python train.py --n_layer=14 --d_model=96 --n_head=2 --n_kv_head=2 --head_dim=64 --d_mlp=768 --vocab_size=2048 --activation="squared_relu" --norm="rmsnorm" --norm_place="pre" --norm_eps=1e-05 --positions="rope" --rope_base=572000.0 --rope_fraction=1.0 --qk_norm=true --attn_scale=0.173 --bias="none" --tie_embeddings=true --parallel_block=false --extras=["local attention windows", "gated attention", "value embeddings", "short convolutions", "an embedding shortcut", "learned residual scales", "capped logits"] --init="normal" --init_std_qkv=0.0529 --init_std_o=0.0 --init_std_up=0.0529 --init_std_down=0.0 --optimizer="adamw" --lr=0.00294 --beta1=0.9 --beta2=0.98 --weight_decay=0.08 --lr_head=0.0143 --grad_clip=1.0 --warmup_steps=557 --schedule="wsd" --decay_fraction=0.727 --decay_shape="linear" --final_lr_fraction=0.0 --batch_tokens=[8192, 16384] --seq_len=512 --doc_mask=true --train_tokens=103000000 --steps=8456 --dataset="wikipedia_en"
Each number is 128 + 32 x the weight over its row's rms, rounded and kept within 0 to 255. Layers, rows and columns count from 0. The size above them is the row's rms in percent of the matrix's.

# layer 7 MLP down (transposed), 768x96, rms 0.122, rows 455-490, columns 0-95
size [123 102  92  94  98 107 102  96  97 102 114  92 103 106  98 102 104  90  97 109  95  91 100 102 101  94  98  99 106  95  94 107 102 104 103  98]
[[107 139 129 129 135 101 169 160 133 173 101 171 122  85 191 114 105 140 143 109 112 129 149 215 129  99  84 100  96 121 125  75  98 102 136 166 158 124 112 149 123 100  66 159 111  98 123 121 143 137  95 157  88  90 110  78 103 108 101 127 153 128 152  65 141 142 135 164 126 133  92 119 159 114 105 139  78  85 169 110 102  47 185 169 133 149 124 186 154 161 185 156 102 180  67 119]
 [ 54 107 166  88 133 127 120 160 143 206 104  80  81 102 121 173 165 177 129 112 100 114  86 101 153 108 121 109  91  37 122  68 169 135 118 122 151  73 104 114 108  88 131 142 146 182 103 128 135 142 105 100 120 118 152 146  85  97 146 165  84 152 107 144 127 105 115 127 108 131 137 153 157 159  90  82  83 154 139 118 144 113 103 184 100  87 149  54 139  83 106 128 131 154 152 179]
 [151  73 155 103 186 123 176 169 175 151 129 205  89 152 146  96 155 107 115 126 140  94 135 103 124 196 121  96 119  64 156 148 152 115  84 136 137 119  90 103 112 166 182 109  85 150  56 148 134 117 161 163 142 130 169 131 154 134 116 182 131 164 117 129 157 113 166 119 156 161 119 155 102 103  80 171 112 136 102 145  39 139 178 123 131 163 178 160  84 130  96 134 126 132 161 108]
 [173  66 173 124 158 192 179  90 168  92 124 194 182 146 131 129 138 126 119 114 157 105 190 110 156  88 146 123  96 118 141 130 110  49  89 129 170 160 108 151 137 120  89  95 160 133 154  88 132 166 138 167 157  81 162  84 121 113 138 135 120 163 117 120 127 108 152 100  94 161 160 162 147 178 162 135 109 109 102 189 153 136 175  93 110 105 130 112 145 116  78 154 166 176 191 136]
 [100 151 139 125 115 129 148 118 112 115 160  25 170 125 118 135 121 136  94 113 200 137 147 119  71 123 132 202 137 110 124 122 191  88  46 107 151 118 123 109 134 128 150 166  86 208 102 125 118  96 124 172 130 137 149 127 169  97 131  92  84 137 194 140 148 136 142 130 165 141 112 123 142 179  55 115  92 107 156 138 117  65  96 114 125 183 112 154 119 128  84 155 137 137  90 129]
 [ 98 174 108 124 124 155 150 135 128 121 159 100 149 124  77 162  76 161  97 147 158 149  71 163 102 156 105 153 139 144  98 158 175 164 138 141 104 138 129  81 113 130 138  82 116  88  80 155 194 107 137 158  82 124 133 154 130 138  96  68  77 169 135 123 103 128  88  90 103  37  82 122  86 148 126 168 126  81 182 106  80  75 121 106 179 150 157 196 122  87 139 139 123 132 123 130]
 [115  46  93 161 145 126 136 115 166 120 110 147 129  82 113 153 120 141 135 153 147 156 103 122 137 142 144 151 146 157 150 121  75 175  99 106 163  95  96 115 119 202 133  62 117 100 121 189 126 130 118  73 134 197 137 118 176 121 109  60 149 114 129 134  92 208 116 131 119 101 123 134 103 137 127 120 144  83 152  98 120 136  66 107  88  92 147  89  24 177 105 141 103 144 132 132]
 [116 138 123 177 189 139 101  86 102 132 138 102 123  71 117 139 143 168 122 122 134  87  92 119 156 141 174 127 166 154 109 138 135 144 161  70  61 121 116 128  57 110 160 124  97 100  91  94 136 100 207 179  90 146 158 111 125 206 144 182 107 144  61 138 163  98 146 144 145 120 108  91 144 155 125 158  68 155 124 172  97  95 147 138 179 120 100  72 124 104 103 133  94 111 132 165]
 [126 152 119 107 103  97 179 111  64 212 116 143  57 100 182 153 144 205 143 124 149 162 122 179  78 112 151 159 146  98 133 138 141 143 125  86 170 125  82 133 142 147  73 125 161  98 155 105 185 129 125 140  88  71 115 133 152 102 150 119 162 134 120 142 157  89 115  97 126 145 107 158 165 169 159 149 148 187 142 113 124  99 163  77 111 174  88 158 114 116 101  97 148  58 122 116]
 [129  99 164 187 145 142  85 139 126 107 135 113 145  76  99 148 154 186 136 145 123 105 126 108 157 168 128  65 191 119 161 111  83 157 146 140 162 164  95 134 140 168  90 140 108 140 180 100 118 125 125  55  90 111 119 146 128 156  78 149 174 139 135  75 148 139 196  90 165 101 169 135 171 105  80  82 134  75 100 150 130 126 136 115 171  70 103 118 137 170 130 164 118 199 151 160]
 [125 149 134 136 174 123 127 143  80 138 114 124  91 114 106 155 126  98 140 138 128 131  75 110 155 110 133 144 121  94 155 137  80 175 175  89 143 110 146 156 163 221 107 144  89 130 113  71 101 162  74  98 109  70 202  71 141 169 124 112 121 161 124 117  92 115 164  63 102 108 105 152 160 167  91  95 170  86  70 163 133 144 168  76  99 143  92  74 136 159 133 151 153 123 152 111]
 [178  80 115 123 188  83 175 122 134 100 140 135  97 211  77 135  93 214 117 119 137 140  98 140 139  65 155 128  52 155  95 178 130 119  97 136  90 138 132 120 137 149 126  95 134 152 117 162  75 186 121 167 171  85 131 164 160 120 147 130 121 161 145 124 151  99 177 133  79 131 154 154  87 148 132 155 175  90 138  99 125 107 135 150 102 177 148 151 136 148 135 142 161  76 172 151]
 [ 74 141 165  65 110 129 102 152 139 123 141 147 120 116 149 109 176 100  85  87 108 138 186 119  69 141 145 120  75  97 214 173 129 145 112  89  96 147 128 109  58 115 148 129  67 149 116 127 108 119  73 159  78  91 138 128 113 153  54 156 118 125 118  93 144 118 129 121 153  96  91 162 117 168  94 172 156 139 120 157 104 121 114 204  87  94  95 117 124 109 141 154 128 120  72 170]
 [ 89 145 113 191  91 148  88 111 147  82 144 106 186 124 209 108 150 152 106 123 169 113 104  69 152 116 160  98 105 124 109  96  57 118 142 149 164 123  71 108 133 180 181 110 156 147 104 152 141 166 173 118  78 168 111 151 127  89 144  90  74 142 147  82  37 130 124 151 150 110  77 123 133 129  67 134 134 100 111 123 148 102 183 121 122 110 103 152 134 159 139 154 113 147 110 159]
 [112  80 130  60  93 105 153 133 103  82 139 148 169  95 134 133 121 116 127  46 181 133 138 109  63 128 115 142 139  99 143 108 121  83 155 107 138 123  90 149 112  92 100 181 128 119  61  66  85  76 106 143  36 154 185 154 134 120 118 165  95 121 113 107 121 101 140  94 128 124  81 134 151 168 167 145  96  59  89 161 143 136 130 133 124 107 113 144 141  86  76 106 146 118  93  96]
 [126 134 148 110 121  79 101 110 150 165  93 140 167  90  78 122 108  85 119  75 177 131 128 180 123 122 133 103 152 121 145 156  45  92  97 137 127 106 129 140 155 154 136 131 103 104 137  84 153  91 149  68 108 138 121 167 110 155  89 162 210 166 146 120 118 110 184 105 115 134 161 112 161 119 124  94 197 199  76 105  96 129 121  72 124 179 164 111 206 126 106 150 129 150 100 120]
 [104 128  53  90  76 156 130  90 113 164  80 112 171 113 113 183 179 134 149 147  49 138 105 112 167 137 165 161 136 147 112 125 134 133 130 106 130 134 101 176  61 102 144  86 108 101 119 102 114 129 121 115 164 149 194 153 147 127 126 146  87 140 154 128 114 141 112 123 150 172 161 105 113 138 107  51 238 122 142  86 116 180 141  64 105 100 126 176 124 151 168 132 123 137 128 121]
 [163  62 143 148 149 172  97 106 109  81  88 134  71 120 159 138 121 111 134 139  94 168  92  89 135 165 138 149 143 169 174  71  81 106 142 103 126 140 121  98 170 157 188 157 138 148 115  84  74 179  99 148 166 150 144 139 160 103 128  82  94 105 177 148 149 141 140 128  69 136 113 109 180 149 106  74 114 105 143 167 157 157 101 150  91 115 140 114  49 104 171  93 168 132 136 181]
 [165  70 155  40 169 140 182  90 153 165 104 120 161 189 148  94 114 124 173 142 128 150  81 107 121 124 144 187 135 109 115 143 142 115  88 110  92 134 128 118 169 127 117 179 102 138 151  96  88 145 137  92 178 160 111 190 130 155 132 116 114  86 102 133 111 112 100  72 173 123 118 153 131 134 170  96 172  65 101 129 150 123 130  69 116 148 163 120  54 139 163 130 157 116 134  60]
 [136 162 109  63 102 142 107  27 109 127 147 110 109  93  89 113 158 107 149 139 151 202 109 123 118 156 163 117 107 155 158  77 125 159 196 125 162 162  45 138 153 162 133 126 140 139  96  85 127  80 101 193 149 169 193 176 116 166 140 115  89 125  96 159 172 120 156 108 172 124 159  93 144 111 158 119 146 125 176  91 106  80 162 128 120 111  83 107 132 139 117 133 124 146 114 132]
 [138 123 138  64 140 117 129  87  80 149 127 233 146  86 130 124 172 128 163 148 157  88  64 146  98 149  93 179  70 136 135 143 122 113 168 139 129 159 124  92 118 119 166  78 142  89 160 143 157 140 126 173 119 154 171 106 171 117 132 168  48 107 141 115 110 150  92 124 133 218 198  95 123 127 161 169 130 111 150  71 139 111 146 130 103 143 112 118 113 122  99 149 108 110 136  94]
 [ 88 117  85 133 113 176 214  72 108 126 140 156 151 124 111 147 122 143 151 126 112 162 166 124 119 162 155 145 101 176 201 106 149 126 131  83 102 126  91 123 130 172 112 137  88 169 145 132 155 165 153 131 134 127  95  98  93  84  92 104 108 150 131  68 143 124 209 116 166 234  74 122 156 131 162 108  93 127 160 147 117 130 156 126 111 156  91 132 143 121  96 143 176 117  97 191]
 [167 130 142 110 163  83 138 105 144  74 143 193 178 175 185 111 163 132 152 109 132 125 100 147 144 163 142 100 139  98 113 159 104 162 104 115  92 149 172 135 106 126 130 157 121 111 112 146  98 164 108 107 153 175 123 131 154 138 117 157 156 144 103  63  97 183 131 177  86 187 146 142 187 164 119  96 125 149  93  50 125 144 117  92  33 167 161  91 127 117 197 144 133 150 140 131]
 [133 122 134 105 104  79 138 108 110 136 127  88 118 115 123  58 116 146 146 130 155 139 150 196 151 152 164 157 123  83 101 155  74 201 147 114 150 115  99  32 105 109  97 154 157 138 122  95 121 153 170 146 185 112 139 134 130 135 121  65 105 143 143 141 138 140 162 117 106 183 129 173  83  73 108 106  88 137  98 127 144 101  69 145 139 190 106 133  83  77 140 142 196  77 150 148]
 [128 119  84 110 125 140 148 172 105 112 111 106  94 183 157 107 105  92 124 116 123  98 186 108 139 126  69 181 176 139 131  44 145 107 138  90 163 176 144 122 143  78 149 154  70  65 181 100 161 128 152 107 156 150 156 127 127 175  97 119 123 102  98 100  92 146 144 114 101 156 155  80 123 140 112 106 142 115 156 100 159 166 104 130 143 182 158 138 220 121 192 135 138 110  76 160]
 [151 175 107  54  70 105 123 153 133  98 170 125 118 133  81 165 167  92 173 117 168  99 176  56 115  92 155 121 115 164 115  90 138 178 137 106 200  82 178 123 110 162 144 185 125 151 114 104 135 123 145 151 107 126 163 105 123 140  91 136 122  87 119 109 169  88  76 196  89 147 115 156 136 143 102  88  96 141 137 122 138 181 127 159 124  94 173 155 145 152 110 121  84 156  73 138]
 [109 152 122  71  86 128 151 110 112 168 116  69 111 137 111  70 154 103 130  81 182 135 133 123 152 122 140 137 134 118 105 167 122 169 126 164 154 148 114 157  78 130 183 154 157 160 157 123  48 129 142 140 135 116  55 124 196  53 143 106  89 126 119 197 129 117 108 112 161 130 114 100 148 112 120  90 142  68  83 136  54 121  86 119 158 113 116  99  86 170  91 107 174 109 111 111]
 [154 185 204 146 157 132 129 121  79 108 179 139  74 126 132 116 113 147 103 156  70  84  79 159  63 115 113 135 102 150  80 149 160 115 115 117  89 131 111 138 120 100 128 138 127 142 152 106 103 170 138 194 121  89  86 123 139  83  91 103 116 110 124 127 121 112  77 155  97 107 152 189 112 111 168 145 158  81 120 147 156 152 116  72 133 178 163 148 198 137 130 161 123  89 164  51]
 [120 119 192 123 146 172 127 161 157 125  73 158 139 110 113 144  77 103 123 158 144 141 138 133  39 146 104 106 123 127 141 176 148 130  74 102 153 123 104 111 133  63 106 127 183 126 115 181  97 114 139 127 139 114 181 103 157 153  45 153  88  74  94  99 149  86 135 154  99  94 142 179 121 153 113 172 147  63 137 116 141 133  95 158 172 146 118 145  75 149 181  63 148 120  99 132]
 [168 139 123 121 124 131 144 126 114  83 114 107 135 111 158 137  98 122 147 160 131 158 151 115  97 166 113 181 143 174 112 137 142 135  80  63  77 154 104 106 153 193 130 126  83 130 118 133 115 149 172  49 146  76 143 107 103 178 155  65  72 108  99 114 158  95  52 150 115 209 125  96 100 101 166 142 119 101 122 122 220 167 135 125 142  80 124 140 126  95 160 120 158 153 105 129]
 [108 145 156 148 120 156 122  82 152 100 122  96 108 158 158 110 120  75 181 179 138  80 157 155 134 152 147 148 180 112 135  65 115 193  97  75 106  93 141  66 155 128  81 145 153  81 145  95 157 149 100 147 149 117 174 151  93 169  73 151  91  93 102 159 194 120 139 148 145 119 123 104 109 122 157 142  90  91 165  81 169 182 170 131 121 127  79 140 177 165 128  79 151 113 125 154]
 [ 76 130  35 153 103  75 171  85 139 160 104 139 142 141  72 111 123 121 162 106  67 182 116  85 131 134 134 133 185 124 188 195 163 193 132 123 143 189  86 121 112 154 133 138 171 137 100  96 134 141 119 191  93 103 162 158 126 124 136  96 108 153 133 110 143 142 131 102 112 117 111 152 121 194 104 102  98 128 135  79 102 134 129 148 122 165 183 158  80 107 132 109 187 132 112 106]
 [184 125 123  97 155 182 119  96 116  66 155 115 117 161  80  90 182  64 123 157 133 154 188 102 149 103 106 102  83 101 129  86 157 115 114 126 107 135 108 153 167 139 166 135 142 160 101 158 118  83 129 168 140  99 157 142 151 125 111 177 137 138 138 183 148 100  54  96  66  73 127  74  87 132  97 108 163 108  86 142 156 114 120  71  67 120 101 147 121 169 135  91 145 162 154 113]
 [128 182  92  85  84 136 130 158 166 147 202 120 159 148 133 122 180 129 162 125 126 152 166 138 136 168 147 128 130 168 155  62 158 146 153 128 156 111 157 121 141 169  87 144  92 153 125 117 138  94  93 173  91 121 111 166 121 149  80  93 128 215 120 139 130 106 144 165 138 148 105 143 158 135 137 116  61 183 156 153 136 171  66 140 113 121 104  58 211 107 122 113 119 113  81 168]
 [112 128 142  65  91  66 136  97 147 106  58 120 148 162 145 164  84 110 163 186  76 170 122 125 142  75 171 151  98  95 115 131  72  96 127 130 116 129 105 128 100  87 118 101 196 158 160 115 124 111 180 108 137 195 127 121 113 104 127 135 140 149  95  88 137  74 136 107  71 142 168 177 128  94 105 135 109 119  90 133 131  83 113 153  96 168 125 219 141 123 119 112 172  85 117 126]
 [130  86 167 150 135 102 132  80 120 100 184 137 136 129 104 104 159 192  63 185 118 165 113 131 109  88  83 124 148 135 119 132 146 114 133  94  74 132 166  96 184 196 134 172  69 137 139  91 157 154 164 129 137 118 147 172 135 161 121 122 151 152  87 145 164 178 107 204 144 127 104 179 147 126 185 101 129 110 129 137 158 126 119 130 199  93 101 161 123 111 110 139 121 176  81  71]]
# layer 7 MLP up, 768x96, rms 0.128, rows 456-491, columns 0-95
size [103  88  97  98 103 100  95 102 104 114  92 106 104  98 102  99  91  97 111  94  91 105 104 100  91  94 106 100  94  92 104 102 105 100  99 107]
[[159 180 107 139 144 108 166 110 113  68 183 141 162  99  88 110 189  86 116 159 120 133 139 104 174 160  34 133 128 135 178 119 105 134 185 173 167 102 122 114 150  69 164 140 176 124 107 170 171 105 110 136 200  76 121 123 125  83 128 116 175 155 131 174 101 163  84 139 113 140  83 120 123 130 154 131 108  96 110 129 119 155 123  78 125 180  81 107 158 107 108 140 136 170 156 142]
 [171 127 112 164 116 128 191 150 100 184 124 166 147 116 112 137 185 159  87 112 135 119  77 143 112  86 132 157 149 154 148 101 125  61  75 109 162 138 103 150 146 103 137 111 130 178 145 122 118  96 116 100 134 177 126 132  40 119 107 124 133 119 175 201 147 109 167 154 156 145 114 113  77  75 167 139 106 109 110 139  84 155 190 162 180  99 123 133  95 192  92 124 145 108 147  70]
 [151 138 126 166  83 125 117 185 135 146 185 130 124 109 109  92 124 125 130 120 150  86 138 132 120 120 135 192 188 149 130 125 174  59  79 137 144  71 125  96 126 166 110 137 106  98 177  83 145  80 114 157  67 159 133 133  88 102 157 146 145  94 127 125 141 151 161 103 144  72  98 118 144 128  88  97 123 196 128 118 128 166 185 148  32 147 146 158  79 145 174 124  88 141 151  80]
 [158 168  98 188 183 102  75 142 202 101 170 133 142 131 118 109 115  87  84 112 124 134 149 142 143 130 117 130 135 156 146  84 170 137 202 119 137 144 150  40 107 172 175  95 145  70  92 134  89  82 213 125 164 114 168 148 137 125 117 119 119 126 125 160 128 131 103 114 172 157 171 106 125 165  70 157 109 184 109 153 139 136 189 145 140 147 104 105 161 109 136 158 105 120 126 150]
 [149 129  98 152 109 109 113 162 127 125 145 186  80  69  74 126  89  90 102 143  93  92 126 107 136 109  90 106 118 114 137 169 102 180 134 135 163 136 152 184 150 147 112 142 168 101 121 105 131  46 181  78 148  98 100 135  79  81 173 127 140 117 122 120  98 129 132 141  93 107  98 154 170 103 108 184 156 183  48 168 197 195 104 145  99 115 109 129 130 154 125 151 120 119  88 113]
 [112 154 142 131  70  99 111 139 161 155 116 127  73 144  88  74 168  44  63 110  78  96  99 115 172 100  87 139 152 133 122 127 146  90 133 112 120 166 151 119 150 148 103 141 149 173 145  86 101 122 133 167 108 110 188 191  96 172 120 162 151 121 143  74 159  93 142 197  91 154 115 157  91 128 131 192 131 109 160 112  94 103 154 155  98 159 105 119 163 106 191 133 113  84 126 113]
 [165 150 144 129 119 130 132 115  59 118 122 147 108 152 130  85 102 129  69  79 102 129  50 115 125 142 129 118 133 118 151 130 107 149 193 155 153 176 135 139 146 148 152 104 138 146 136 122 136 121 143  93 186 187 103 133 172  66 171 155 127 143 209 104 129 151 128 124 139  97 139 134 123 125 149 194 137 148  59 114 134 138 110 143 141  86  90 158  71 128 204 165  52 183 111 155]
 [106 169 151 145 170 104 118 152 104 132 113 169 191 103  75 137 161 122 114 120 128 215  87 186 127 135 119  99 147 144 124 142 148  69 119 107 165 128 127  97 112 149 132 138 147 122 161 149 123 151 106  64  67 116 144 122 148  88 130  91 133 160  79 159 110 137 120 108 108 118 146 167 115  97 186 111  88 192 109 203 194 158 132  62  59 147 155 116 162 140 105 110 124 100  86 138]
 [161 170 124 137 121  98 113 102 110  87 173 157 103 137  86  42 156  71 124 133  38  88 122 115 118 174 118  70 142 148 121 178 152 102 170 110 116 150 115  92  78 147 111  95 129 155 168  82 106 111 126 138 114 154  87  85 148 190 136 142 138 147  61 108 157 183 103 119 117 141 128 111  96 114 123 154 122 115 150 199 100 120 124 160 145 143 115 119 167 137 177 185 148 149 168  88]
 [132 129 138 140 132 126 211 121  93 145 173 132 139 165 178 113 139 132 104 105 162 125 103 131 187 108 115  95 144 161 174 112 159 113 148 112 121 132 193 145 116  80 177  97 134  92 127 124 114 110 138  89 119  67 181 141 118 129 101  38 180 193 147 191  91  84 127 170 133  93 123 119 153  81 147 149 116 130  62 172 149 100 161 161  93 112 131  56 123 142 134 107 114 129  99 115]
 [114 133 153  87 137  99 161  73 128 172 176 112  78 100 107 107 182 184 128 120  91 118 130  49 163 146 102 138 172  92 117 202 104 150 122 117  72 100 126 137 108 148 113 103 166 131  76  74 179 132 186 110 167 111  96 125 133 152 139 135 146 120 146 103 203 100 180 143 124  79 130 147 117  76 141 128 105  93  69 153 134 117 129 127  80 135 126 136 111 179 182 149  83 119 130 127]
 [ 97 130  93 139 100 132 174 122 127  78 153 158 148 160 122 136 124 143 154 155 155  80   8  76 121 134 126 100 171 171 147 134  57 141 170 132 187  81 121  66 100 194 127 130 147  96 140 114 114 122 110 152  80 128 167 118 124  76 116 149 147 129  74 137 107  68 123 145 106  86 129 125 127 131 105 153 114 187 116 128 148 118 184 137 118 126  89 113 136 114 203 155 122  90 122 143]
 [105 123 106 141 133 133 133 107 115 102 105 190 168  58 149 121 162 151 147 122 146  99 114 105 174 155 117  96 105 138 131 128  95 112 108 156 131 131  98  68 124 101  75 158  94 114 144 112  84 133 138 149 130 136 164 119 106 178  98 136 171 146  49  86 110 130 132 139 153  71  88  99  88 125 101 175 123 146 114 203  97 137 201 154 125  93 155 166 112  92 154 154  89 116 232 161]
 [105 166 135 125 122 150  82 157 165  84 136 128 111 119 140  59 152  85 136  91 130 165 104  38 170 147 113 136 158  58 162 130 184 125 159 127 138 147 158 148  88 152 144 121 108 141 104  78 160 163 137 109  66 130 157 161 128 135 110 124 147 157 165 126 130 107 108  60 122 155 154 157 147 156 106 180 151 192  60 145 102 114 142 133 129 124  38 152 167 123 167 125 114 125 102  81]
 [117 168  90 111  41 135 181  94 164 131 131 155  99 102  83  79 154  72 113 160 129 108  88 151 129 107 111 142 143 101 133 115 113  83 119 100 149 145 115 166  99 105 129 125 153  89  79  76  71 136 186 152 154 143 164 111 126 122 164 144 152 147 121 102 185 127 145  98 160 108 110 184 173 146 119 101  73 171 168 142 152 143 146 104 120  80 199 121 183 131 141 106 152 132  98  59]
 [185  88 147 121 148 113 151 137 126 122 120 143 156 143 134 154 186  80 105 142 157 158 110 154  96 152 141 149 161 143 211 140  77 141 135 115  85  89 122 134  91 131 155  78 155 130 100 160  63 118 180 168  85 110 167 103 113 177 157 151 189 120 133 176  97 116 135  43 119 126 115  90 123 176  51 113 130  86  65 133 113 111 158 148  98 100 124 146 111 146  96 111 102  80 137 127]
 [136 131 119 151 116 147 176 116 125 199 206 117 173 143 170 143 136 121  91 130 119 174 177  85  82 144 111  82 173 110 145 189 130 148 138 164 140 145  81 122  66 103 136  85 144 175 174 163 126  78 156 104 110 132 138 180 148 163 111 134 128 104 129 124 199 132 122 178 159  80 126 138 162 120 148  91 103 121  95 175 107 147 157 126 115 127  81  86 167 154 165  75  73 122 110 143]
 [170 192 108 135 117 114 187 180 114 126 209 129 148  96 159  66 148  81 110 185  54 123 127 130 132 142 179  92 115 164 147 126 120 134 161 130 168 151  94  79 123 123 144 127 137 114 171 149 103 144 157 123 150 156 167 101 141 120 121 118 157 120 142 151  84  79 100 204 137 159 141 128 125  37 144 162 134 122  77 107 119 125 187 111  80 118 152 146 118 134 129 182 128 139 110  82]
 [145 124  89 185 117 148 127 109 155  86 109 126 168 135 111 105  97 128  79 126 154 171  90 155  97 183 117 108 172 158 142 115 136 126 156 136 106 147  89 114 149 160 146  86 123 130 110  95 162 110 165 110 140 182 168 133 180 134  95  75 106 154 114 144  96 128  90  79 190  68  82 120  99 140 111 137  41  88  96 146 181 182 154 167  96 100 116 136  94 124  87 180  73  89 124 125]
 [115 121  99 147 127  73  92 105 120 151 148 148 169 139 103 156 192  49  93 137 106 166  67 160 112 113 132 161 169 101 149 167 109 114 169 128 128 150 107 144 176 100 143 121 107 125 176 144  38 117  76 165 190 159 143 113  97 135 161 129 118 142  31 112 156 137 187  85 141 150  58 114 128 153 148 151  99  85 109 156 157 123 122 130  76 142  95 108 132 130 131 129 110 101 125 133]
 [119  56 142 152 154  86  88 187  97 173 163 149 131 158 140  76 188 100 144 149 134  73 104 117 138 124 104 129 150 126 145 109 144 127 187 106 144 103 104 156 160 107 125 147 104 102 148  66 167 156  91 102  71 153 146 101 140 161 162  73 158 152  81 187 146  68 201  80 132 157 101 124 143 165 144 181 100 101 142 126 149 137 148 137 141 138 156  86 107 153 142 114  66 143  95 124]
 [168 126  84 118 149 104 127 122 121 104 166 119 158 162 134 145 185 108 149 132 146  91 108  99  63 142 132  73 177 140 148 137 108 117 159 123 130  69 147 117  69 164 134  74 160 127  53 118 104 103  93 122 170 104 111 127 146 218 109 111 145 109 121 162 113 137 110 157 109 169 119 137  70  76  72 158  68 133 148 116 103 130 138 160  82 137 108  94 106 167  78 178 118 136 152  61]
 [ 85 115 150 151 162 136 161 189 132 109 130 152 122 152 112  95 132 126  89 155 145 151 157 128 100 195 126 109 118 136 133 169 156  47 165 227 134 143  99 144 100 190 126  85 115 136 116 110 147 145 202 118 119 113 205 155 118 149 216  86 122 151  82 127 101 146 118 121 130 147 173 132 114  92 126 127 117 143 119 124 166 134 139 140 121 115 106 168 146 130 103 181 133  99 204 175]
 [128 123 118 136 143 119 161 109 111  78 217 145  58 102 149 131  95 112  83  85 167 126 144 119 143 184 137 111 112 119 148  97 160  85 100 149  77 127 125  51 163  92 145 104 113 101 170 135 176 127 137 108 104 142  95 108 151 101 190 102 165 188 112 110 152 108 135 161 171 151  81  91  89 102 115 132 119 103  90 190  82 113 149 167 109 100 116  95 160 140 151 135 130 200 109 164]
 [106 119  92  92 121  92 119 122 154 107 117 155 151 181  86 124 153  71 121  73  97 157 152 119 176 156 108 104 139  74 116 109 130 165 136 144 119 132 123 199  97 168 178 135  74 131 122 127  47 169 185 177 119 134 114 120 169 113 121 136 131 167 176 115  90  95 141 125 118 138 137 145  93 156 137 124  80  94 131 134 149 168 168 114 115  61  99 128  26 189 125 123  93 114 149 122]
 [127 116 106  85  75 160 144 110 182 141  93 131 134 172 106  37 135 112 120 100 120 149 104 118 115 169 103 160 154 142 112 190 111 131 125 165 118 159  75 198 121  83 194 166 135 130  78 127  86 154 112 136 113 147  70 108 105 127 130 113 205  58 168 152 108 123  68 115 174 128 172 141  96 125 163 134  86 142  75 145  92 145 112 143 104  99 119 135  98 134 156 155  98  93 129 128]
 [120 121  39 199 189 162 148 104 171 162 143 138 134 119  97 137 160  98  98 118 140 121 131 115 104 132 109  70 124 106 191 140  81  86 177 122 124 158 111 142 112 185 119 138 114 118 172 137 120 171 177  99  96 159 114 155  89 119 122 130 127 152  90 113 107 144 192  77 157 131 122 104 139 103 108 131  72  92  52 103  52  94 114 112 132 121 165 153 100 155 148  89 119 149 163 164]
 [ 79 141  87 100 159 164  94 152 137 107 153 145 111 209  95 144 120 148 140 131  87 154 120 111 106 172 152 107 204 138 157 177  98 147 134  99  88 156 156 135 157 109 160 101 150 122  78 153  84 127 107  88 120 137 166 161 120 149 106 187 139 147 145 124 146 119 154 176 126 148 155 147 123  69 101 136 122  89 158 142 131 107 120  91 124  67  40  46 119 179 156 122  91 177 134 105]
 [131 135 146 134 174  98 146 179 134 188 126 147 114 180 119 130 134 131 106 114 170 116 155 159 100 150 103 152 121 151 178  95 100 134 106 131 199  68 144 116 105  36 177 145 119 133 125 144 152 158 115  61 110 125 111 106  45 181 131 121 154 105  94  90 122 105 140 110 131  52 156 154 105 148  67 154 108  94 150 157 188 143 158 111 120  85 174  99 133 113 162 128 101 177 128 131]
 [149 148 131 156 133 156 114 210 148  93 141 150 136 175 150  80 119 121  87 102 122 136 115 123 154 132 110 102 155 147 140 147 104 131 146  74 186 102 106 144 142 123 136 166 149  73 112  66  66  67  93 109 113 146 160 142  93 136 118 128 168 146 138 148 107 139 120 119 123 109 162 144 168  94  74 203 104  91 131 163  77 136  88  61 155  94  92  87  68 181 142 132 108 192 141  95]
 [144  49 101 192 116 127 171 172 176 146 106 140 138 117 144 135 129 145 119 150 140 159  97 138 154 162  92 129 141 128 106 139 113  59 178 112 136 115 126 106 143  98 154 139 136 110 157 140 151 117 191  93 165  99 108 132 148 188 181 114 175  94  97  75 161  24 142 119  99 122 146 122 109 175 110 161 130 140 146 126 106 148 153  86 143 210 130 119 190 117 175 165 160 117 138  98]
 [139 121 110 136 139 119 110 159  85  93 210 177 156 132  98 147 114 112 101  88  87 137 114 163 134 152 152 109 181 151 126 149  93  96 127 114 121 163 121  74 136 118 151  97 100 121 214 136 190 106 127 142 111 107 116 153 151 119 189 174 119 150 118 123 133 172 120  80 130 150  39 111  53 142  93 193 133 136 151 183  84 122 149  90  98 149 109 143  89 134  79 147  89 118 116  94]
 [ 41 122 126 158 128 145 110  70 145 129 125 163 110 116 105  93 107 114  92 124 143 186 121 149  94 115  99 136 196  98 118 134 114  76 135 174  72 133  93 130 144 207 127 159 166 129  72 161 158  92 141 113  82 109 159  85 134 151  92 146 136 177  82  93 107 150 136 100 150 126 135 135 141 107 154  94 121 198 117 140 133 137 222 102  73 117 104 114 167 111  84 159 108 152 126 145]
 [151 137  59 139 176 137 134 142  95 161 121 197 103 125 143 140 160 141 111 123  89 113 126 155 128 185 152 145 140 145 108 105 121  95 103 115 140 109 134 121 115 173 115  99 154  81 150 134 194 107 208 147 106 157 189 130 120 221 174 156 101  96 136 150 147 163 144 182  84 114 134 147  96 106 173 133  99  89 153 122 184 129 182 135  96 109 112 122 114 162 157  89  75 108 187  91]
 [180 123 102 148  55 123 156 106 119 166 145 168 145  98 123 150 157 138  87 145  72 137  99 115 161 119 111 161 107  47 154  97 110 138 145 156 138 143 175 125 131  64 125  84  91 148 122  76 148 108 110 133 139 164 101 162  93  92 119 111 139 192 121  96 138 117 127 135  95 167  70 131 106  38 109 140 118  89 135 129 156 108 150 177  99 162 132 168 113 161 125  76 120 161 171  54]
 [166 171 154 120  84  69 175  95 126 136 146 172  87 139  99  91 158 118  99 106 107 106 118 147 119 155 154 119 187 144 135  88 112 124 102 109 148  96 201 107 153 146 103  94 140 189 159 153 125 113 102 112 111  91 110 173 106 130 152 154 136 107  86 112 176 125 195 113 133 113  72 145  67  79  48  88 115 126 123 150  80  93 163 160 103 170 180 114 100 176  94 144 135 158 127 110]]